From a checkpoint of a small transformer trained on Wikipedia: biases.
Each number is 200 + 40 x the weight over its row's rms, rounded and kept within 0 to 999. Layers, rows and columns count from 0. The size before them is the row's rms in percent of the matrix's.

# up: layer 5 MLP up, 768x192, rms 0.106, rows 748-756, columns 0-191
# down: layer 5 MLP down (transposed), 768x192, rms 0.1, rows 748-755, columns 0-191
up748,069,205,137,197,170,173,202,167,167,242,145,229,211,124,215,141,211,158,262,215,258,186,182,270,123,250,146,233,205,130,192,223,227,173,226,189,217,198,224,182,248,173,232,162,236,220,264,190,232,140,184,231,197,235,215,215,205,173,94,207,244,234,129,154,255,107,173,172,202,204,152,124,275,207,144,119,200,236,234,162,201,253,260,190,228,202,230,168,214,182,203,222,202,141,216,151,168,134,217,257,203,195,244,224,212,236,207,153,191,228,220,142,183,165,222,226,204,242,242,173,172,266,124,149,274,172,207,192,238,241,121,182,242,230,227,194,177,176,179,221,182,156,255,189,226,182,249,204,180,229,145,206,160,162,240,293,168,247,197,182,256,195,148,201,179,227,240,154,209,241,292,206,153,166,201,144,250,176,247,155,171,174,209,250,282,154,167,206,151,231,266,216,161
down748,070,252,176,161,216,190,143,177,208,171,197,155,195,206,193,183,192,173,254,174,218,161,151,155,139,224,203,174,244,195,230,201,249,222,146,171,212,160,167,267,190,243,219,181,151,194,170,159,185,112,200,229,169,272,157,199,204,157,140,217,212,259,117,187,243,215,148,252,138,224,195,201,231,207,151,193,132,224,245,277,231,182,268,229,203,222,74,216,276,223,231,253,161,208,183,221,179,261,214,233,177,142,211,201,230,196,166,149,241,207,256,194,228,168,248,240,263,223,148,174,231,193,203,232,126,186,203,172,199,249,171,180,246,217,225,290,231,191,190,171,225,245,235,241,122,185,185,219,243,145,185,175,253,237,105,249,185,209,211,149,159,193,183,200,187,219,203,193,226,233,197,236,275,257,195,210,204,224,197,178,165,160,152,222,220,121,264,230,104,324,239,253,229
up749,108,258,70,239,271,148,207,116,235,238,172,146,140,180,104,189,233,164,224,176,212,253,210,223,227,188,193,234,213,195,168,216,207,189,196,113,184,287,208,254,221,222,189,229,180,186,205,227,165,220,241,135,198,199,191,204,167,206,217,241,210,201,155,184,276,154,98,215,166,121,192,209,167,181,214,208,204,203,208,153,227,190,202,266,123,224,138,213,199,236,204,225,164,202,239,184,229,187,144,207,235,210,205,269,239,216,223,169,183,126,220,167,148,163,190,278,236,306,192,148,200,186,206,202,185,166,249,132,226,154,166,241,250,259,250,280,225,106,207,187,141,232,219,224,231,194,211,190,197,178,177,250,151,220,162,234,182,149,238,223,154,160,230,106,257,196,226,159,228,187,222,164,155,190,228,140,267,217,170,205,202,247,248,210,185,181,168,231,205,173,225,122,220
down749,102,279,218,180,207,224,258,164,179,261,154,165,127,261,178,191,196,164,280,174,205,211,230,209,199,207,209,209,207,206,217,196,151,218,119,127,196,144,166,166,212,227,201,98,197,230,213,300,266,226,220,104,185,220,191,177,161,208,273,181,217,219,155,195,189,249,187,234,200,233,212,164,149,262,270,155,201,227,136,186,168,211,218,155,126,167,248,182,201,171,283,251,178,206,200,250,151,156,159,148,197,165,255,232,260,226,211,190,169,154,215,218,155,205,253,174,219,194,229,165,166,158,215,249,182,208,193,124,133,204,188,180,230,232,320,218,211,132,166,219,241,166,139,186,257,173,225,164,164,185,229,250,152,193,209,256,192,198,213,220,143,271,228,234,219,236,163,202,222,216,248,248,198,177,270,195,296,146,202,146,208,255,260,172,151,204,209,199,181,179,182,153,245
up750,111,206,123,190,179,228,220,240,205,245,109,229,207,153,209,104,296,142,158,210,150,209,228,208,198,124,180,234,236,248,194,239,200,243,216,111,253,256,169,168,185,247,169,170,174,240,233,210,223,219,250,194,170,222,179,213,163,218,192,236,218,183,180,197,221,126,180,212,179,179,225,223,201,123,236,132,188,206,225,154,194,182,266,203,91,180,159,117,242,176,169,230,199,196,160,192,177,188,168,230,204,193,238,190,168,166,256,224,151,150,273,216,199,193,176,151,222,258,163,205,216,107,176,152,257,244,247,249,145,162,205,166,194,200,175,188,196,219,208,248,113,240,230,235,142,268,217,165,136,187,144,238,193,232,230,244,197,283,142,207,245,227,235,147,266,191,238,116,201,240,174,196,222,178,161,241,225,221,191,132,246,191,251,175,258,230,194,153,233,233,169,261,215
down750,110,216,221,253,212,144,225,200,304,181,182,199,219,224,244,219,170,160,138,190,155,222,250,152,179,182,115,225,130,152,171,217,143,126,261,203,190,171,218,226,198,206,179,204,219,195,157,212,185,238,232,214,218,139,197,186,221,274,212,225,181,177,257,193,251,242,169,230,258,237,175,118,164,184,135,241,199,141,195,221,163,166,198,241,134,196,165,225,191,228,216,307,215,270,170,304,159,172,150,99,246,179,207,163,187,193,185,179,185,161,193,258,265,228,176,215,198,233,170,281,247,157,171,186,251,276,181,224,231,144,244,274,195,113,213,200,166,233,274,295,280,198,191,174,207,240,215,194,234,187,253,190,219,217,253,190,151,239,217,149,211,185,190,154,188,171,120,203,169,261,175,195,230,174,222,185,141,160,229,236,217,180,189,131,202,195,189,185,228,231,185,194,144
up751,041,193,155,204,139,184,176,173,242,130,146,186,238,152,206,176,222,204,181,263,238,216,216,196,158,183,307,162,275,202,208,208,256,169,187,161,246,224,210,194,202,209,217,218,138,142,172,234,129,147,185,198,178,169,225,197,157,196,116,211,241,198,180,201,227,196,184,189,159,110,165,195,220,189,122,162,169,172,165,203,200,178,207,257,171,229,152,212,176,179,190,215,221,217,144,218,198,118,244,293,230,166,192,229,157,193,158,134,169,187,198,194,186,229,186,257,118,213,156,181,220,195,197,202,233,239,199,197,181,164,162,85,134,167,230,248,300,220,163,191,173,270,252,173,237,241,222,175,248,177,140,90,223,102,245,221,200,261,233,214,194,209,212,201,272,208,234,208,179,222,253,137,220,261,216,255,240,263,165,225,225,225,158,266,201,202,140,179,266,155,159,172,193
down751,041,189,122,169,168,172,237,193,271,179,192,229,224,199,189,223,216,180,244,256,190,147,120,184,166,264,224,163,167,225,198,178,231,169,254,237,249,189,196,266,205,135,217,190,235,144,261,213,144,184,152,223,186,226,239,177,256,229,200,212,239,124,186,184,186,235,248,196,254,212,207,209,183,257,147,211,212,181,193,234,165,207,242,158,205,191,231,225,152,193,154,202,183,179,141,158,223,191,207,0,244,157,267,216,164,279,293,139,203,190,182,190,172,195,152,192,204,169,235,252,195,196,238,222,206,187,206,211,197,228,196,214,155,210,191,197,268,283,204,245,207,121,218,243,199,197,217,159,182,230,123,145,208,163,180,217,173,211,185,285,256,251,157,222,139,208,198,209,185,217,213,200,189,197,139,203,294,244,231,213,153,181,233,139,216,186,201,145,241,287,212,187,116
up752,123,218,196,202,206,175,233,249,184,192,184,159,150,176,171,146,223,131,113,226,215,197,255,213,177,214,218,189,203,203,193,257,289,176,178,182,153,149,241,173,236,239,249,172,192,160,200,149,203,202,213,185,245,212,237,204,205,241,159,173,121,215,259,186,190,177,182,149,99,129,234,114,213,123,161,229,188,195,178,260,182,233,167,210,223,137,184,171,174,169,124,188,124,172,127,227,215,193,167,244,219,207,267,164,231,206,173,220,209,195,196,233,123,171,148,233,173,141,216,172,240,257,159,138,291,223,161,201,227,247,181,137,208,276,280,206,213,195,126,168,153,218,198,205,149,193,171,190,220,159,200,207,292,179,265,174,187,249,240,147,157,237,103,141,228,200,199,199,263,187,178,174,222,175,212,232,209,217,257,181,254,209,138,219,256,138,212,233,270,226,226,263,216
down752,115,226,163,256,174,179,285,247,156,139,241,133,191,205,232,236,210,177,239,108,194,197,229,253,231,187,196,255,291,230,247,281,231,272,248,268,221,98,223,179,246,203,204,173,191,236,192,197,188,144,250,148,213,150,163,231,255,188,184,233,246,198,136,149,165,190,127,160,174,220,175,256,210,250,206,199,167,217,169,166,184,200,173,234,251,177,312,104,202,199,227,143,219,208,155,156,242,255,184,177,188,170,250,229,321,234,194,223,235,161,177,123,269,215,183,159,207,213,172,194,281,189,208,223,192,201,224,170,213,220,207,206,166,230,218,132,206,168,202,200,217,192,225,80,189,195,135,228,243,231,182,147,186,204,199,170,221,250,208,198,220,210,123,290,187,188,171,170,174,201,215,154,195,139,150,170,139,147,211,169,193,168,177,187,198,197,223,206,184,202,214,223,229
up753,104,183,224,267,197,185,161,189,219,217,195,166,201,125,187,162,211,162,150,231,138,201,185,145,209,167,226,172,241,184,211,223,189,206,241,248,230,247,237,251,171,162,183,218,176,243,227,123,200,217,198,186,204,294,213,162,140,220,217,145,193,151,212,208,247,241,161,205,149,174,193,272,158,180,224,170,178,208,233,164,296,272,287,195,146,173,253,228,190,203,202,232,229,195,159,132,259,271,186,226,180,168,247,231,204,170,202,235,205,173,218,182,186,192,201,154,179,231,201,296,173,138,158,191,178,158,202,163,229,147,219,242,162,216,175,310,179,191,179,235,142,184,189,174,140,132,207,187,277,223,258,182,207,185,226,212,183,184,261,193,168,132,232,212,288,165,177,203,213,244,148,269,182,166,241,288,296,216,225,182,176,164,158,208,211,155,95,167,224,132,106,192,168
down753,110,187,183,214,186,214,165,204,214,239,168,203,210,167,157,213,234,123,185,199,215,189,223,235,257,125,266,135,174,215,217,177,183,186,175,204,172,258,164,183,256,242,184,235,178,299,216,174,282,221,191,187,159,276,217,131,165,130,158,175,196,140,235,119,167,212,174,226,189,198,161,307,208,225,217,173,184,179,260,189,254,206,203,217,300,240,174,233,172,241,304,218,163,238,119,153,125,206,207,240,199,244,159,253,235,240,202,201,212,209,190,173,173,211,170,187,194,243,103,272,194,124,209,157,219,158,250,182,154,277,100,249,179,181,228,136,177,218,218,221,190,227,220,209,208,166,204,175,178,205,189,127,180,226,153,215,247,168,163,156,225,245,175,171,241,204,142,232,198,193,212,182,181,204,182,168,187,204,280,151,213,240,215,204,167,259,250,181,252,145,203,149,288
up754,031,258,167,168,190,197,206,144,152,224,221,148,139,197,207,164,197,114,169,226,198,297,225,125,313,184,196,181,223,176,236,164,185,156,226,228,210,218,191,267,220,202,212,239,156,168,175,178,183,153,212,225,206,200,203,223,154,215,221,154,236,154,176,196,180,152,212,217,135,177,240,216,233,220,211,186,207,178,174,204,234,228,206,196,206,186,206,230,186,197,161,182,145,226,178,223,188,166,192,314,197,189,257,229,196,148,133,243,174,195,224,188,199,252,168,235,237,204,89,220,187,144,240,165,281,234,173,200,222,125,171,134,171,272,227,224,257,195,132,147,191,204,219,148,125,236,189,189,247,139,222,159,172,153,182,193,167,221,210,249,128,223,122,198,284,269,200,90,217,255,192,228,207,128,174,163,219,216,234,207,180,270,143,155,307,209,161,193,162,154,174,176,194
down754,022,253,124,182,179,205,258,183,238,196,173,157,190,163,160,263,246,217,170,158,245,218,264,189,236,225,132,177,234,236,233,180,251,226,182,219,169,119,213,162,207,238,199,183,216,202,210,222,190,118,168,181,211,200,183,233,109,270,183,214,164,140,226,235,216,171,167,158,168,221,176,206,145,197,129,226,175,235,169,210,229,225,186,234,174,195,178,243,179,260,211,171,205,218,162,265,140,218,123,125,156,161,149,264,226,164,221,235,195,178,257,179,218,166,258,222,178,162,162,280,162,191,138,213,229,220,222,237,231,194,181,212,244,285,162,207,166,153,181,279,251,213,229,228,154,146,238,191,161,224,235,277,153,278,142,222,208,224,172,207,235,168,129,238,242,226,208,222,141,251,149,227,246,224,220,216,133,237,252,257,260,213,95,228,249,255,175,201,209,154,187,160,268
up755,097,233,216,257,181,259,149,151,145,173,238,144,178,233,203,219,222,192,169,173,175,222,191,218,206,167,302,145,306,182,248,210,166,265,142,236,206,107,182,221,219,183,161,266,231,169,209,162,221,182,175,207,166,195,192,207,183,194,172,135,232,232,108,273,169,200,251,177,180,140,159,182,236,194,181,161,162,168,188,190,219,188,183,194,195,225,183,206,261,244,179,147,167,228,160,146,222,219,194,223,177,151,260,168,256,141,267,264,176,176,272,215,211,249,183,223,167,206,251,164,220,119,196,215,192,184,230,225,185,260,238,157,180,160,187,251,201,240,220,188,147,265,173,175,179,150,188,231,168,212,232,228,160,129,129,226,169,189,161,200,197,172,272,186,277,137,229,208,166,248,229,222,151,202,256,217,292,151,164,103,155,167,246,194,206,222,139,223,175,93,235,213,189
down755,091,167,234,269,245,189,266,211,187,210,188,185,157,209,170,195,204,177,226,234,199,229,163,149,135,159,145,199,182,163,174,198,185,195,301,176,193,267,291,220,199,194,216,171,166,186,222,171,127,214,174,174,239,175,205,186,239,175,262,269,170,220,195,204,183,248,202,199,160,173,255,174,250,210,231,218,290,212,179,143,184,223,145,209,198,178,260,172,182,224,262,239,249,170,121,214,195,144,271,342,159,209,161,244,161,226,206,230,254,153,192,214,249,192,225,183,218,184,169,89,205,267,197,203,182,249,202,189,165,182,116,201,163,205,256,172,193,226,182,184,206,178,190,194,229,171,245,187,202,202,201,146,214,287,174,276,184,182,232,151,144,135,166,207,188,250,191,145,286,172,219,225,211,268,122,220,239,240,173,210,161,316,137,176,168,182,165,208,180,158,160,182,202
up756,105,152,225,216,223,188,198,140,283,230,201,218,150,187,207,139,248,195,169,200,195,208,210,198,206,214,165,247,232,240,154,203,210,263,219,183,256,164,217,253,225,139,200,233,235,203,231,163,172,243,191,151,230,167,271,163,121,246,208,193,191,204,195,209,150,152,149,211,118,163,206,247,180,220,195,218,115,189,183,179,185,216,200,152,206,199,213,124,188,191,238,293,210,236,162,272,198,194,142,229,220,172,180,261,206,153,205,211,148,126,177,202,175,189,175,246,164,208,166,262,164,265,219,209,225,148,189,141,221,71,198,260,127,190,240,180,148,156,154,127,253,237,214,197,230,243,244,226,232,221,259,227,160,164,249,243,154,234,247,132,168,90,231,205,237,172,159,170,223,182,253,116,143,232,163,170,217,223,168,170,219,152,245,241,206,213,122,170,225,124,176,213,194